Weights of a small GPT-style language model, trained from scratch on English Wikipedia: MLP 512 squared ReLU, learned positions.
Each number is 500 + 25 x the weight over the matrix's rms, rounded and kept within 0 to 999. Layers, rows and columns count from 0. Numbers have three digits each.

# layer 9 MLP down (transposed), 512x256, rms 0.0772, rows 413-511, columns 64-127
533489438540482516500475497477483494500516483481509516444502526507509492476492474515484502499530534529501507459506515534515468509505491518489464437499484507481506539500490514524535485481503508
444498532529508483513541508488496482472479499472499496473506532478441425464500506502503494481527530473510517514510511432492498555549509499516523480475483508496489456460508535547464521544527483
496492512514475507491506530506532534525495512544468465516510510467502483472499492541504499496530521508492518473521529504519511514474469468517496496479513509530520538498510454490480510512525486
496540462451496478525516485491450484493493489529483505484460476491514534478498533502510526468477519571472484532523480437488551493506503491490526503507467498519481501521527496515488520502513541
477466506513512523490508474493515533515479502474469497524494494512496488518540488496487513499520516516512479500521490513511516481468526508479498488486531568530518490478499520487512507460504492
502473496515521511560512492508471505506487522510557513444455506518498534466503492461481475514491484476481487503502514508530469468484472487499514485512543506518495442498512467492493497508451542
492496467502495503523494517539484494517468484486492544492506505493504497512482527525471519497487499538469496491507476480501494521522506557496522507466477541536512537512557474503476525489489442
541540475483538477486494499461521489501508516495528523505513513490492437480511486528459498473483490517518468494508480505465467529499509497508508527497474499447481506513509516485475542529479448
529526524483471459484521534472501503538521495508522531486492456495527526438505495622501561483456490507537529517540480498474457481511493536515474515503509536547484545453463484447458459549511480
485505523495490514537494453478528479489500546492520458488469500514477487508514496523443508456498512518522505537512535474503490473503508519478476523502505440475479434491522436479514475524514533
524493502505479503534524460521517465513511486447527540477449484502572508502518540460433490491500477490500481476484506509511511517468488466478478498505508510495562503471531477466489454463529504
504522506548476470500479507493483509474526485541521457509506482514490520462445519570543524496498486502509511452513498502455504492500497489464501553520459577555522500489500441499514506481509496
514517538498501534506551500469533501471509517492511480506494495532525489473467517449475498536427500532474537515515514527475481494522520505503510480497517512511476531537480484471479514499454503
483465482504500479501469507524471503504495526519507489494495452528498458466497481508505522521506536498476508509551493502444530479504513500502518499532529508528486519504489539514504483445504506
505497516460471537471455407501489507519467511479470509500450519465514460503509473520463519489529504493512490473525499524494496528516481500492505455498516530541517479546507531507494502487491444
521467436495557515457504488465553519490482478469514509486450483481536508486476563528473493526511552449526528552524495463495467489494475520458525498496498513496513504480510473489519498519431508
513541489530488498481522462449506510488510502464504514524473506494483504502469481520508505520502478476454470523480498498504460513480486463535468513519505475538507478479495505518466506471484492
514489508484502526467533530501473479534495463454462495524503498499460532469474508513516510494434485480481529501436495491484487465572472461466500508496494522500512495496474581528547462521521457
549509495480473467507503501497465473467466516454488516461508476485517473498468501508479528530517496523481529476488479541492473454500521458521506505488530510516476481472498506460481512509503506
478515480495520492518472447477540461483507510519554508485550482498516558474488542510503458495543479525514508502492459530520501502518494541484463487529503519492518554496459501508528507495538514
479513450524542534511477502489524506485514451470509517457539545508536501543484506495511482517491537504494521474540527466544510514509517485518493477512467515473465491518503480467545508538534525
471535480527479463523499506562520541465533503492476527493524539490506534529500499507491495551477527507488501438477497481492493491492437505457484529516496506492462519533496491490515479486514567
451511476471487536526512497473492504486507483505426510515527513514450521482522519509505501474493547482484512507506482534520503539541473487550460513496500463559500521495493482502478501505480507
505508465504484450511480517519429498540547454514501529500487542556510453444472464470507438511508490490509500559448491496462522494510550518531500488483470493514495508528493519466500519508452499
458509476502518502509432484479547514520526522549463483565509454481494509493493488488493496445544505512445527511483494526500530485466494452417506500525489537460530495504515510528475485474550525
492511567494469506512490503477532504529486473550478461472505484504525489475508526480542499505501485494472498499485533499515511489507514531497496525520480527540472538495526518527477509500487477
469506499508518490467529487490513473508495504436534483460515491512540539474525539491502475480510543473481503476520477488493503499476570499494512505497496526498505563484491503520533490431465516
466514480522481505525507466473523455503484493534505468466507462451489559521500524473465535515477490478540489507488531495526496475520517477527500460527523487495517522515528482523485470527492499
520489461506547526533495487523525475510490500464500485530518519530465558514487504462496491531500554518520496476514518490519532521511499511496503501527500517498449501468498503476505461496497497
510501512563484493545509504455494508493499481529528502489501447500524491504488489532482460475494512469492519506478489477503511487424524500471472471534541494484498552488490494452490535512505522
523507481483478478499508515506542510484479523498545499523501509499508484543554508558485465563522497492471495510490478477490477522495492457451474463561466502514519537545502512516476498501484528
544480554471472468491479506511553459503479534512513500494495500551498510548509508471491498463541454472509531518499539486476484511503534508538469524514528505460480495465553495485505511460478504
446471451496484528486508521520563469496479471502487511533514495522542512470541537499474540532500511527478494490485557469471499446546519485520502525487447513532531526510516503471493503475513538
487503514512485520500522456478517460490467466443487505426510536569465494539506470488475492532505530505494446495480524500465480509530490496513531536485507484555489511511523512468526516487515501
500457505521481546492484492483487505484517520534526503537496484509476488537470514489492504452517458494545525488502505491489501485452511478505476535559513509517514475480466500452516468565501505
518507508530480532502501484505482503495512556491521530499459510483512479462519472500484534515501472500499528501486497536502529501478501488472488504505472477507481450521515479522475487481531515
494502475516519483490492494471492484527499490507527508515495519506499555469454505509495501444525476511487513511520526493486505524483463463480499513502497486495489475498474495491506507513526499
491506488518518504501516525550516539468554494493512528501512533517480501507497498448510447457491486476490508500539470520495490528509475522537489488501494459522487520536557526502518491522482443
482516478493490458512466515489522504488493537504473448509489501471512447492576531502517498476497517504544471497508476505529495509499501470508515484458535525516525459464475517564481511480516496
510508514527497501555502509489539525524475492504503505517493525484503472498517515461523546463505515503498517500525471545508481504505541505568482461492490494452507527454453440486538526469435519
511517507480500505530520459511546561539522505479485504512467478531474480515453470496512449507506542512495518472494494447456491513505468522489470479504476470507482507521503501501545543464505475
557477509447502485484507486522521485498500473517497495509495483527469494502472509490522529488470482454500500520454503483491543464503467492480503527509534541501480519487502520523505505518543493
580502473477518488499460490508508509483487497493488486501512482544441490457506513539500540519489433504459559571494492480450492528478496508501488511446509478568498523504484513508503494471550512
490488496520509537444494525533564472532523572525540526500481489516511477480446540465510509530526541493523495555520487484501493469490524446522466501480485516486521531553517506497514485507466497
443547492502530531505542490517494518473478506484492482479529551462514467488472480488497544504484501506505498499504467489497479525491533559502500506516523494485515533484492455536499499509500542
501507506503497509498490517487499497511502497479521519477487504473484512481497488477462515493478512520529522487514507497484484482504523477503495494511491471513496526506476524538493515492498486
498552505565485482474526499512529529539498499486471501535460519490483492463512488484540501507527509525475514480489458467484507529494537545529479531524518517518534519486575547468523499519490456
482532498535484495491479512532473516514476513471518475506474476504475466484542482576504470440448512510485501461472502474531500489503473545493519533527521526497513494469526470503472496505501491
491492525535507505488526522537477465494527508522507509501481515548501447487504497453483472488448500500472500524466482487490503479532522503470474506499495483482501481526505459480437534505489496
493513501494480479532503501484492489469483514505538503554512556520504513509463518504524503493454512562526506533481504485491477467507460484524454515525521483492468551490528514497484474490480515
522481500502449549478478508514484490538492505490446494481489496562444526464497524569497495467518525502541517477509481445510523510529495442464519524491522525475542482494485528501498552469498489
481471500499490489530479494500486455540527478515492463542523507499516514463522500494506499521493494510502505491568492524539470511493508436481528527494499476498515475534460503477494505467530488
528522515493522499466515515476499493503493534478533479534533488513514531490463476527511506511482483491482498544511505511526557501513468533533512477509479457451472530485495491477514496491488487
495540504454516483504536502490510495524502483493535562513501528500496475508514501525491509508495494480486519484524486522484490479527488485484498538495516499568512518456523530494490509488488501
493498533488524531507458477496506494505518555496463493467463540484505451502475494461488543511466526433530525528497507487518516458510484481456523569484454517518446481484515536532470540486503494
509452478528510562503501500473488512507433480487495514463524473525510461497488506453517524535500489503467475504524515529490532464477499532485494515497497536475473539478542495533492472542494487
497530487513442486488485469533506521500535502486508515490521479472498514476445481482468533479492504519488503516486498497529496526487564536509527526492533512521497484466491506469490512489510505
508528498477498514481549506517536508507495515494497519478492508553507525517497486509475538525524512508487465484490479501514521477462480514489520506544528482490447500496504492506499532507486488
489525517500487520535513509503506506508469528503504487507503526498514525493532507481486499502493506471494539522523496523494490476459521472533491496474473536495536489515463510516488505481494460
518493518519485480507538466493479518469449487451470528501496526476529505513501523492541504461506508500516509484525498517536499463459481532472492469493524509481492556460505484538457536536489465
508495474494503508554539518508499500503453507492510490481497513500455507527506472495466476506524497516509480506465537508468526527476518480505501450516469513508497513491496487479528474466507514
502527496492531519491518532507461499453527472532442486502504486474528488479526491576469443482473531516505502501483538494472484521516487481517474533514512496540509508529497474555479513475505503
481518552474494502513498475506531472513499454521489469511506495525504473467493493534509504497487515465517471542568502505440452485489525535464518499482474529483538486532488518503524513495466530
503465443505502500451508509481529485495499485473489498524474528507503560532487509460488483479504520455534516470475494498451526491521487496508497492519476521556555493523536449495513508509468556
504514488460496471463511486493521484470511518503580494461493463516500519489515497489516459516504460518499509506511485505519452529494536460532548491516510519461479513504521529520494510506475516
502522482500513534499507512528506507500533477514536546452479464510538493494451543505526468539502464487521515527500524530533478459541505483467468506478522491524484515490501572498513490459495501
468505469521510516482528473471503510506538560485541495524502489482532546467525495517501542530491486504529533491505479434492539548503506504516525479523482486515556525500503508539449481502493452
503534471493460547504498489524465483482489561497546481474498492480483518521520481529480491512482485511523523502467512517541535447558540505480491504525483473518492519489538539530490470474533533
507534493534505480550462497478515493552489481482530484488503498532506496525512518504523486487498502500501476509556511522507455462520487461506505495538501516538502501498461512512545512457494475
509473518558527525511463506473498531507492514484486501467539486513440479449446505534466578460525501512505521510517478489493471524492505575549522485510475521468514482480499495527463492502557459
449473490452493530450505514534550493480509458523522489495524523481487510511509482480477479513474473537530521474503478492489473514514471482470498534474473545515522477509499506469501533506488485
475500528535457491518516523500501503518497489497486496533513528496504498542513478436479468489495498494492497518516516486480524458452469503533548519462464494492530477513515502472513481494523513
515504456459471480504508477487510530533529487502522482499532496521527560496478550478485486522464484507466492464496502479471482495518518496507469509467504522538485469463469483509520530488496514
471459522508540496479497477511495534546503499521492510502558481474559543490495544507461474488476538515490495533485472529522540480487513492552492483500498520507453501458495526493535525517568422
448491485467524535509489513532475521497500473536426488495567457491531490507500501477515486522470537478499470476513553521515496495497484466499502471502449461535507503472468507510475529573510455
516479527492514470449550492475504510541538512485497517478505533490491476508554482444517448486450503482464476498510490504476487464495507503515459515513508519458489577529508491491504510472444488
520493494534502503494525511523479517509521489528479520488486466497515521516524502534473481516520479443499512474457466532500465515490457493497497514546511535515461536467515498506490501491514503
536478474484502520564493461530507504507534492506497476512504543525497491541494525530460507455528455520501511498491520452489487497492501478526466507480516503516487499517481509516492516502481498
489542463506519499484497470462564495519454509499479501519478522538505508511502556508533475466507535577508488498479473541492472510530526511458520489529488524504494498531496527547446484473493493
468476511512432517444475466573532473467518524529503486500480522488547509518524496511514497484533484501484491477492485513490474490486470491465489518508510488492478487459490492520531512481498482
485500442527487524503549495487483538551488522500518523445392585536513493533516581535471477545479517456529537473528514470454569487485505486421516521510531582526535561484520496472481431492515470
460475484444494497537522506511489492466492501480548462487497519483480530484496476521502533503501441499531501503474459507526560522521480491506470530495516494505562526497511513500504467525498521
490502497463502429460505465510460500507486493519500485510524500486507486541504487509485491530523487468503477490542488497467501482509535483499505514475509486481530483514486489517492501512514473
515479589497548471474514518457549511520519494526499526501538493538506501489504501513476504502495551494496528513507496502489504509510482479565466492529477478453479521572525476524504472537447547
532500481470480491527487554488535498464513522525476503514528532493481463516467505531478473554498508516527493502536499526485550503513524459509445480441464479472491476533500446476535474482531521
552516481487535497519472527507487480481450499525471498530504531516469487489528489567515547508522544515509499503478502509486542552496511478522500516494488514484469524473482480514484494451542479
500496518548504505507542496498511538463487494457519511469491498515529509452505507438502482510504464471508470490533489486478534503506508520525491505476490510494487518502512511515488468540483515
486486468517506497507502516501471473479488481494515498517522491512494484510542500476473499517522526545460487493486514462527530465504512506501490520504511522520530574522517487496504501481516510
540491523505489505511501506513515542495502543498540541551481513495470508525481481482500502482503491526518505515553448511476493500536520489498474499485523451513472520487480459475509516512554451
541491521523519463477460505517490540504506492493537545478474457490473513525471462461497535518481504487463466499513478473539467466519477533488463495518510508520505489543504505517504501493452514
493509512509476481512486446516515496544505519520489488546502463513448467541509505507498531516510452510465493489471489504500458521509506465475481556517501515508526479525520491484498526544505486
503505493522490526528484485487515519522475538492555548479500489423497492499516517489491483531507520510506517511472471488504505539469498483590517473482538493519538499464517532483513523494487523
480531489500487500521491502512520544495454521514478508521526495516517514520489494506524529522527499536473525518522505518501509505468554489526490484495521482451457489501449505511533477495482451
504486521512505493498505513492498508442504485547503503531497474470494510491453472520478504458454481484489509500509505503514522462515504488480504506492472494494497501490505474503473518513537464
542509518519485515457501467485505537499501492496530534495485508498500520511528481490518476510504518484491491498502433508502511510457504523459501495486490442523460472508506483505495552489496515
502515513536447493469523433484525491492526520482482493540528494507506523487454507524473501543499503471465491499504449496526458550411464485499471482488452513490466455505511507512496544508516480
517555521499488476493514466487482471490500511543491446488537492508516483480467504530495500504480532527538493490505504512499462473499498520511503482513504428454525502512502510481516500512523469
500497521486475492495537479496501484514518495485534469467462504491501569536503520496538482574502426437470467488464508474517459517500450518518493466509501520508504470524541471549500495527515459
505559557522489527500453521499513495529506519488523512459454463503485513480478488520546516484473529511497523502487465497494479528481507522525499470452496523528502510521474493481456518503487479
# layer 9 MLP up, 512x256, rms 0.115, rows 414-511, columns 64-127
513496492498508453509504480487497473483509521510497498525502486529564435542476493505457500504502486515517500527485514501466520451506507519529504527500485534537524524512567514503512479482492477
475506494491509514493507469473534539461522523498446513538476510508496498531531491500529534515513517476499473484524536486529481511532466479520516506464510535510474508508517513516502537516509525
479519513496510531507482512529500570491506492478467479486522490496469483491502528510496473516490549513495514479509533482538538483484514541503486498524497489495468507475489527469474479515533489
554509484481521516471508488497492471516521493499505524494534502557492446525492525503461526516512492479490441388509492516546468530504455499497466497507511540490481469499482519496545505450491512
476465510502468521523518526517471448500554531480489485509491506514479494557479526509533458496515506449507541514513539518460517503536471529458461477457495495470539528536483506469482502474523470
511539475513520535515487538508491488494543527496491520490539473511512455528484558513492553471473492481500534472499481532498525495505514521475519471532537480450522508476531506470511484524540504
527504449509520533528515426468493572495495494493503503469524494488506496467513522489488478484505485473487494506503556477431508492501481511493513534516497547495458486495461458491490488475465503
497478429511465461471511473526501528500505486479506504437510475498512520473497496525526508479482481530505447497452481497504529489533496521567537536504509508507460461491502554477463530503515558
487433507490522521521479489515511453483545541522477477469507530516505515494495487494499478538461501548511490535465507510458526532516495490471518506500521469508488487538518471466516490503500527
481499530541472500489525449499520505533496474521468513472489537467483502518526558511462496509475463538454522507463500503489499540536491492543493546476497521507470553498556479480523464520492516
481502511530491507514478527529472477524526494515502439486478488491494488487492558501496494523499510474523498469522477501484491472471496507506512566493516558512497503488509520479502503525504503
443509510507489499492516482495517475422493562471529503507504528566482514486525483481480515455466517507482497511476553516491491538526487500488542508489499559478479491499493485496500443451465476
493471486490461511477534541485444538465510513493489506471527540504520466511461533526480514505506482502498438491520461462525511515523516523518434509519456496502474535531526516538525503507477490
491497499495446505497503532463500477517495481490425511514459481489513539480517496488513480496510501520509497519506531530486491482502517544467473521496550485488498467509488529490522511526499515
511512513526519478562471538470518508487449517524519462500537513508485515521510523490512496527524544504496527526483489467572482532468497491480538511457495518530491471532497499481518523516486504
528534482519511526493526530478478492474500526482457484518529461490530495493504493578530422548456542513487521467471506466517528530493498491510467528532497517498464497504514526466522479510494488
499525484485495480486490518533516523520494502436518488514490488515516531482492522500485463449502505470520513522511503519512474490478508492477481511513520519482539496521496457529520507517513466
562557508521544463450490506479498464522527501504504522471474503483483505475519499518445465474499484490512472498505533476490492476478522547484508556526542464472485488471512499526460514497479491
486478506458483511508517491518474530454507522455458501461539523490502502473513480504483472544568521479508508506504487496560492466452563519544509427466516488473499497530534471494522487485458485
517498517539474524504468489503479480541524513536500468502513498529524465518413541470535530484504483519513504514472525505446522455510481470509489516513492478546469503446525527484510490507548513
502491487508503509495488482464494453518500491533479468507504466475525533478537487488490545523489456502471510491502516488467489500499490517553526491490530498506480500525512506495492509493529509
486491517531481475499503479465500501518499466510466540538522540515505531498498478540511482467513510511571427476498460479509500486490509503499490498468512512478494536510501482516543496515475507
488453487531531501517538513521433509522514498508475505536505460510543532497547554535524544513509453496527477454510519487497547546501493482527481496548471495489508526486405397479526490492512494
487502480484522490560488497502463502518503508498491482480489485501509520507526520459496544525472504514498500494493482511493477488494476508493488488539532514524488539462499514500493477523522483
511479501515533491456445523500506523559519525470480438512482507514530519489508475498506492518506453551506498456500470549459475529503503457490508512508492483484495533525519480465552518475485509
456516518504503498558477481497524473509512486499503480480502527511514500471477550452471499511523513459521482531505471520503487478482520522524504516521494507531457442543501498526492529541488446
512539460477516461531539525496453548489493519517497450445445511535510516539481510499493491540483508496535514503516502495494498498498495481499520539503457503443465517545520514439509499522432505
458493506484475495568472459529507487497511491497504464505503513505511493507481497477460510459477480526545534514491456516509532478534502488521522492530482494528516458460471533507464495483488541
510538473504492506507470510499495488465470479489492508499466515516462527509513517483511514486580517511459499525444487469520485526526484499517479521504500501538521493512517468502449525476492531
501459493497512521535504530495514507469506515497484519495506511470474513500461425485521519511509487508515493514517479487478495508500524508513509483488506482479474496518519513474493489490471515
492530491452513512477508476502464461506544516461534515508497451525509479485502526520517503511516458525503489519542488491475511531477527533514473508497501483526505480513490497485492507521532497
483470449496549513506517470483496527489493502454522510499501548468532498555509531483544461487465508503480470519507578553501467496480483520508467439507487502527509466531499483451509500516527505
472473504544512458489480494500514468458473508512498490492534513461546489476529472489484501505461503500539502509518535511465481509537494502494457502499542552476512549500467465529547506451474472
555463471478520500502492498519501483507492498520438509511487545503514548511536493532529483480498487530484504482524508477503489494543503522559530514534506474504509487527536479477461511467494536
528522520500509500470531523470477516505447457516481482513509537517509467546503530469495512496515527491522489506508500519462455448478505499512546484534533496487491466492543495493473516513494515
511449510469485504490484501473520449514536498553493546474527485498489497497517516519492450474498515512522505492510513516470478509515484539498494517499537529471493470497508536509501476520498499
470535531516473496449526523496451497495482490490531565484477548531582494490490531467514510439502461513446433483514456533502456501499499531493485511507503501501514463476473487493492529548511532
509502479482475502545501518461520488506484459534477486512497508520492505469516555498509500508515470543522486486474515519484534472492499514497501513502453519474480521509556492487511499469489523
514545553459480487517488519515507502490493459511480531459525488481489503477536506506504520493510499541485483483479503474489484469508479558503544444506546529539449508513493473485539568500524524
504506505529487530508513492533507528516540536481537517491486500483559469505482529497466507499496501483489517503534528517485519452500444514513496533473508519498563485537504482500497476536450509
498494479498465546480549491530491471522466465507479494505518485513485505501468487472536490540461536452540468490472524472501510469470467497492487509491491511472504508469471476492517516464490490
506500450427513496491494451516484484484486517489517471510581507488515466484484489485528526500462495501529536532517437514480523523542501511512519523490474469504509484476538477495505499540484537
530482487506496493492496447491528549482489508538479520443520488505468481533492499522484509468535442514524498475529522532427486478465500498452475515466520501483530557504468485486515480506470519
486533480472495530507505530504527521489487490476501460525530506505515498507484504506479473503515498486488480473497475490535471509525482517517476487531513506484460554474511494506503509502487519
493481512522480516503467462505460501522586514499489546518512460452493495518467492558418480485497515511495471513515570456493545457457552516494492491490511456490547508514507454516481468480504526
501494500464508487523485517499489475507474547499454476513496552531469460496551489508543511514510534512484454464495507495479488475489499499500490533471504464525458488456529512493478451481508545
476492503498536490494491500470494488515524483457483516461461526505538488497504523513478492477530501545501475524503514515530493468505527500501486522519521539533487495504512515495528477498496502
505461520496509524478507469533479499506526501527452502548490517440525475511505561512530522519497522555495457477478487497487492461460429507544517483539528504468530531486532501494484526487486519
467484531524558507529560458526487469484534507448519487480476492517519453519506504503534537549492478488552500505482488514509527453484487539500543458527509515527436518497491492495484491489487524
494491506484520475452486492510532505506498491533484515521513511513501492466538486503503526487478522510482507498497568508480464578486461509509511466490515530494501533520488470476495493494458507
511552470476477448474477474475497531461530498540505498486506516469525485490512498514527529495466460516473505471480527472451506543436483509477528521516467465494469522501510492494500475567504544
463477502532481516500495508473497465513473549489513524465514508506485501528498473469506488496456513501512467498478486500536530455497489491563510541476559498483490543547535488507561478495494527
494573493497479478475452502528469493470508488536518542477483463519512506516435518483494529506484503490505494437485485511468500526472509510536526465484529456482495479536532488492512503506509521
503483534481538453511513500496453473472495506540467500490516469493515482508558494479492463469530479542491520466477530435494445483549506502493524487490448546487525451531495496493497487515533503
481510460474516487529564504487491487538487505536479475451495506544496503475483487435463507481507505529522519493514494481474475505493466502510507435521485524535450479512511463489497462537472548
454543473497500509531525521495466513488509456500484483521471525498511499438460472548516478563495505529530491520535542499502479525515516487481521479442498507490505508494477517430521493494510510
518471532481524521499495484524539543543469510461511489486485483530489495490484497473479480466496505518506493505482477515523488563500460513510477495527547525457508458462503536479483488551481461
501490492469491519526516536506505493531518530488502500492485532502496505536487517474549518516515513449546483510504501484542481511538481498508483529457515523507473504513496528500487530494544505
558501470535471524527435475506515459511511529512512483531473492517520478490501479509461492552485559505510535504478521501469497577532503506483479518470480509473510481505514502475490466457511523
509484515515503498511487517510485501486520496516482538457513493511506507487494507526516497518485501500493503477505474545550492524507506512540486502467514520515523517486494529499503484503507492
472519516534503473460509502484483495512499534523498486473467496494509489456477499471497486484480501512534543535505476502523494495485464525454527484556491548488506533516500497506544510488507517
480512519503553521516522495497515529511486497513537503496536510500501502488487475491510468460496502502516511522471503517511520507453482520467537434473542557481492507504514540468507484480493490
451534491486499516512510500448505545507517469513510530515486483544511464446463486489505467509465497522526530501520545506515521493523487478453507474537451513465511486476508486460478472475515481
527470516483473454505514496527510527517505480505544526498547537529475524473505495463499511511494533474497472507498493452508482482486498512471498517516484539507485492488583485520518512473518469
484532489544527535448469547465490481496503541524484532490469515500506539507473521500491499520554485498519499476521511501503536484511518512541471428502540501496501519530464469473468495532474502
484470490504555486459453506499452512495501490479468489562478501483486560500482458538501473461488546520499490487469504486493480525534515469521466515503525541478486499501489493502491467474503502
494499459528495489497446492536543471481491486499506532477488523495453498502485475505517521485498505517526490451448492499535505543520499493528525498512486492485444465472444518488481493497496551
501512477524504513531542551505533509549529495500490509449474538477476440456525544554529474491506484472507475526478503488488480521501493494481500455507524505460481485482507496546509493505516508
485428500539511536529521532485515516522500499480473492488555492491478527484513513541488490516498500501498543551504468489501498524470507496526509486494533525496479495496478519479525490531501483
529495468536564523514488476485458486508471492511507462531532572508468474490453508524531472523523442530487514530478528583502522517500503460487513493541494517497514511514504520488507466489479497
486524498514505518488501519514476488501521495508490468506494488494507476486518472529514461532497519510494478492502481498500503535497484531515509475506502521497489475544514481533486524494495488
481485475499494475501510506492500486505498498496520492502518498521522530490506523507508466483480451506448500496501496504504502521518505471513496518516485532511455466530561481501475490500464543
486495479499459489524498488482468485487512458497496547491498562502573537495527488499509476475543506466521464517508483517516512550484504510506511468500482496483481472482525507527507483497515530
501509506507540487480502489506500499476476562472501475492508526482548507499507518543515472459497481517512414505508507492492484492505538535514454465493480502521504482493482524494485492493504470
539522488481506521485526494508514494524484468508486509520489504504485515498531537518523514495484477461481525516451512480518482479529498432494517465491483494494482501507493478472561504502526495
467507480490501486518512452490519517499498515467493526482474506478550503503500538531526479492481524520460493498481484499489502536501513499533506519514465567512540518478467531480469467509531518
484526486471537493508543520456532521543522472494480491500492520456481460513515551482502439563512536494535505487468521484537494502484525502493539530517509506477499492519469471473507442516503519
480497541490519501475534497500505473549447493466498509532477496500497472532486473478524523479476510481493497513483488526484508511519486491483490497486471496520516530539516491468512488466494510
483442470527466486510511510512528499463493468514494464503489502475464517464471488476475525471502515506499465470524506518530525508488507505513484439479544502519528488520446504496521516507523543
488453512503554490538482510502514507503515498531532513497513499479509495508443511512504517456458486494508471490518475485507505487509481524483520472498499470477495482500467507497506480490492476
490507527512536528538474522492478455466478490506498465534510521489511445492545512503500528501459504532475501496510517566532446535471504501542497511513518484458491494485584486560449473459506525
531490508561532458506527484504511506459481535496433494502521505528511518500475467508542481470528524531489526526527488497479522503524514496516477466467524513531488488494483520501470475474521508
490522489475514514503497494525486490500495513526505483522482465531499459518531524512478469501497518450525486518473510502500488473483524519536546552550490480516505477523518531457505470480496493
506529500482494506502471519497496501531470459526477460492496510524513447489494501479501467482522498494502494527488526486467504490481487483491519492492460492465536510505521491495497523492489477
498515480515485491457486517487527521508516453490520500464493501487558494524482520481536461460488560498470463491521546459477536481472521494495505515520500473488514531498519506534483497479511488
492545501433490492515497490484511459494492454507487470478520507503595490524492527542531457487514509512521488518545496502463475489531510480517460467473505494517472489520536514525506492501485498
496524523495522471470474496526430525506496530522518542480548449539498513522493490519494494479495482477480469472490485500485485480543537456465509482471522495459533452523489506493459482526504511
494518519500482489456499507489504479546491463515526504521485508481491496546524468497512512498551531574532496541478516446495509490492469521560520515493487527471465519536505472470558472487534548
497500524477507480479445497509518468464537519527474504461537521482480533461540517519519520416490498505467486506492515483484517493515506521499496474507514494488504500466512540516484510530477554
509493528503495512509487462500480514483498494531448452534489487542547477454477499489513522508501480471488464467506500495463523486494523502485553487515517436476468516527531518504452532561493544
490469524494494497476497462540519491532478550436488500488458507490495488506471505463515488475529513481525482461550523521510478525501441519501470498489516485489553501524523491513495535480461519
504447540446520479487508511475472505484478510486497489478482454492489487508504500491560471532485504541557444494497477551491572514518481491528462513474491507508484510527499507496531497517480529
497514490534511490483482533523463478488489495505554493532494506495503483508470532491496488508463500538500454459518525476505500474495487507528478519485494498543499445471503533505480522511470505
506527543489545469504495485488512515513537517517506500521487480471507494553506524468495491496489511556478493508493533525513494510487485497498520507443488515431520513559513516515459475458460483
505454465448507482470497524473547541511511495511525528479481456525525522503502525513500510528470485514487485516477503513493519503499520517490462531521546554470496511547471462499473506467453473
510496526477493520495519549545503521516523474508486492474504483510525524485566488467519481490510491509483478502509451518426480552512489480510452498511499486486481524494498474496464466513538539
473514528505504475501508548441495546519505506456514496514530486506472524497554469526481499518485543513479493504489480485462466479470475468532464520518496447494486489477536489487536487443472464
487488518493543503512520528511536541485543504520514487455458459496484516493534505489496470491479508479479512482504488567471496445507479553487475496526506497452493504486512511528511526476499515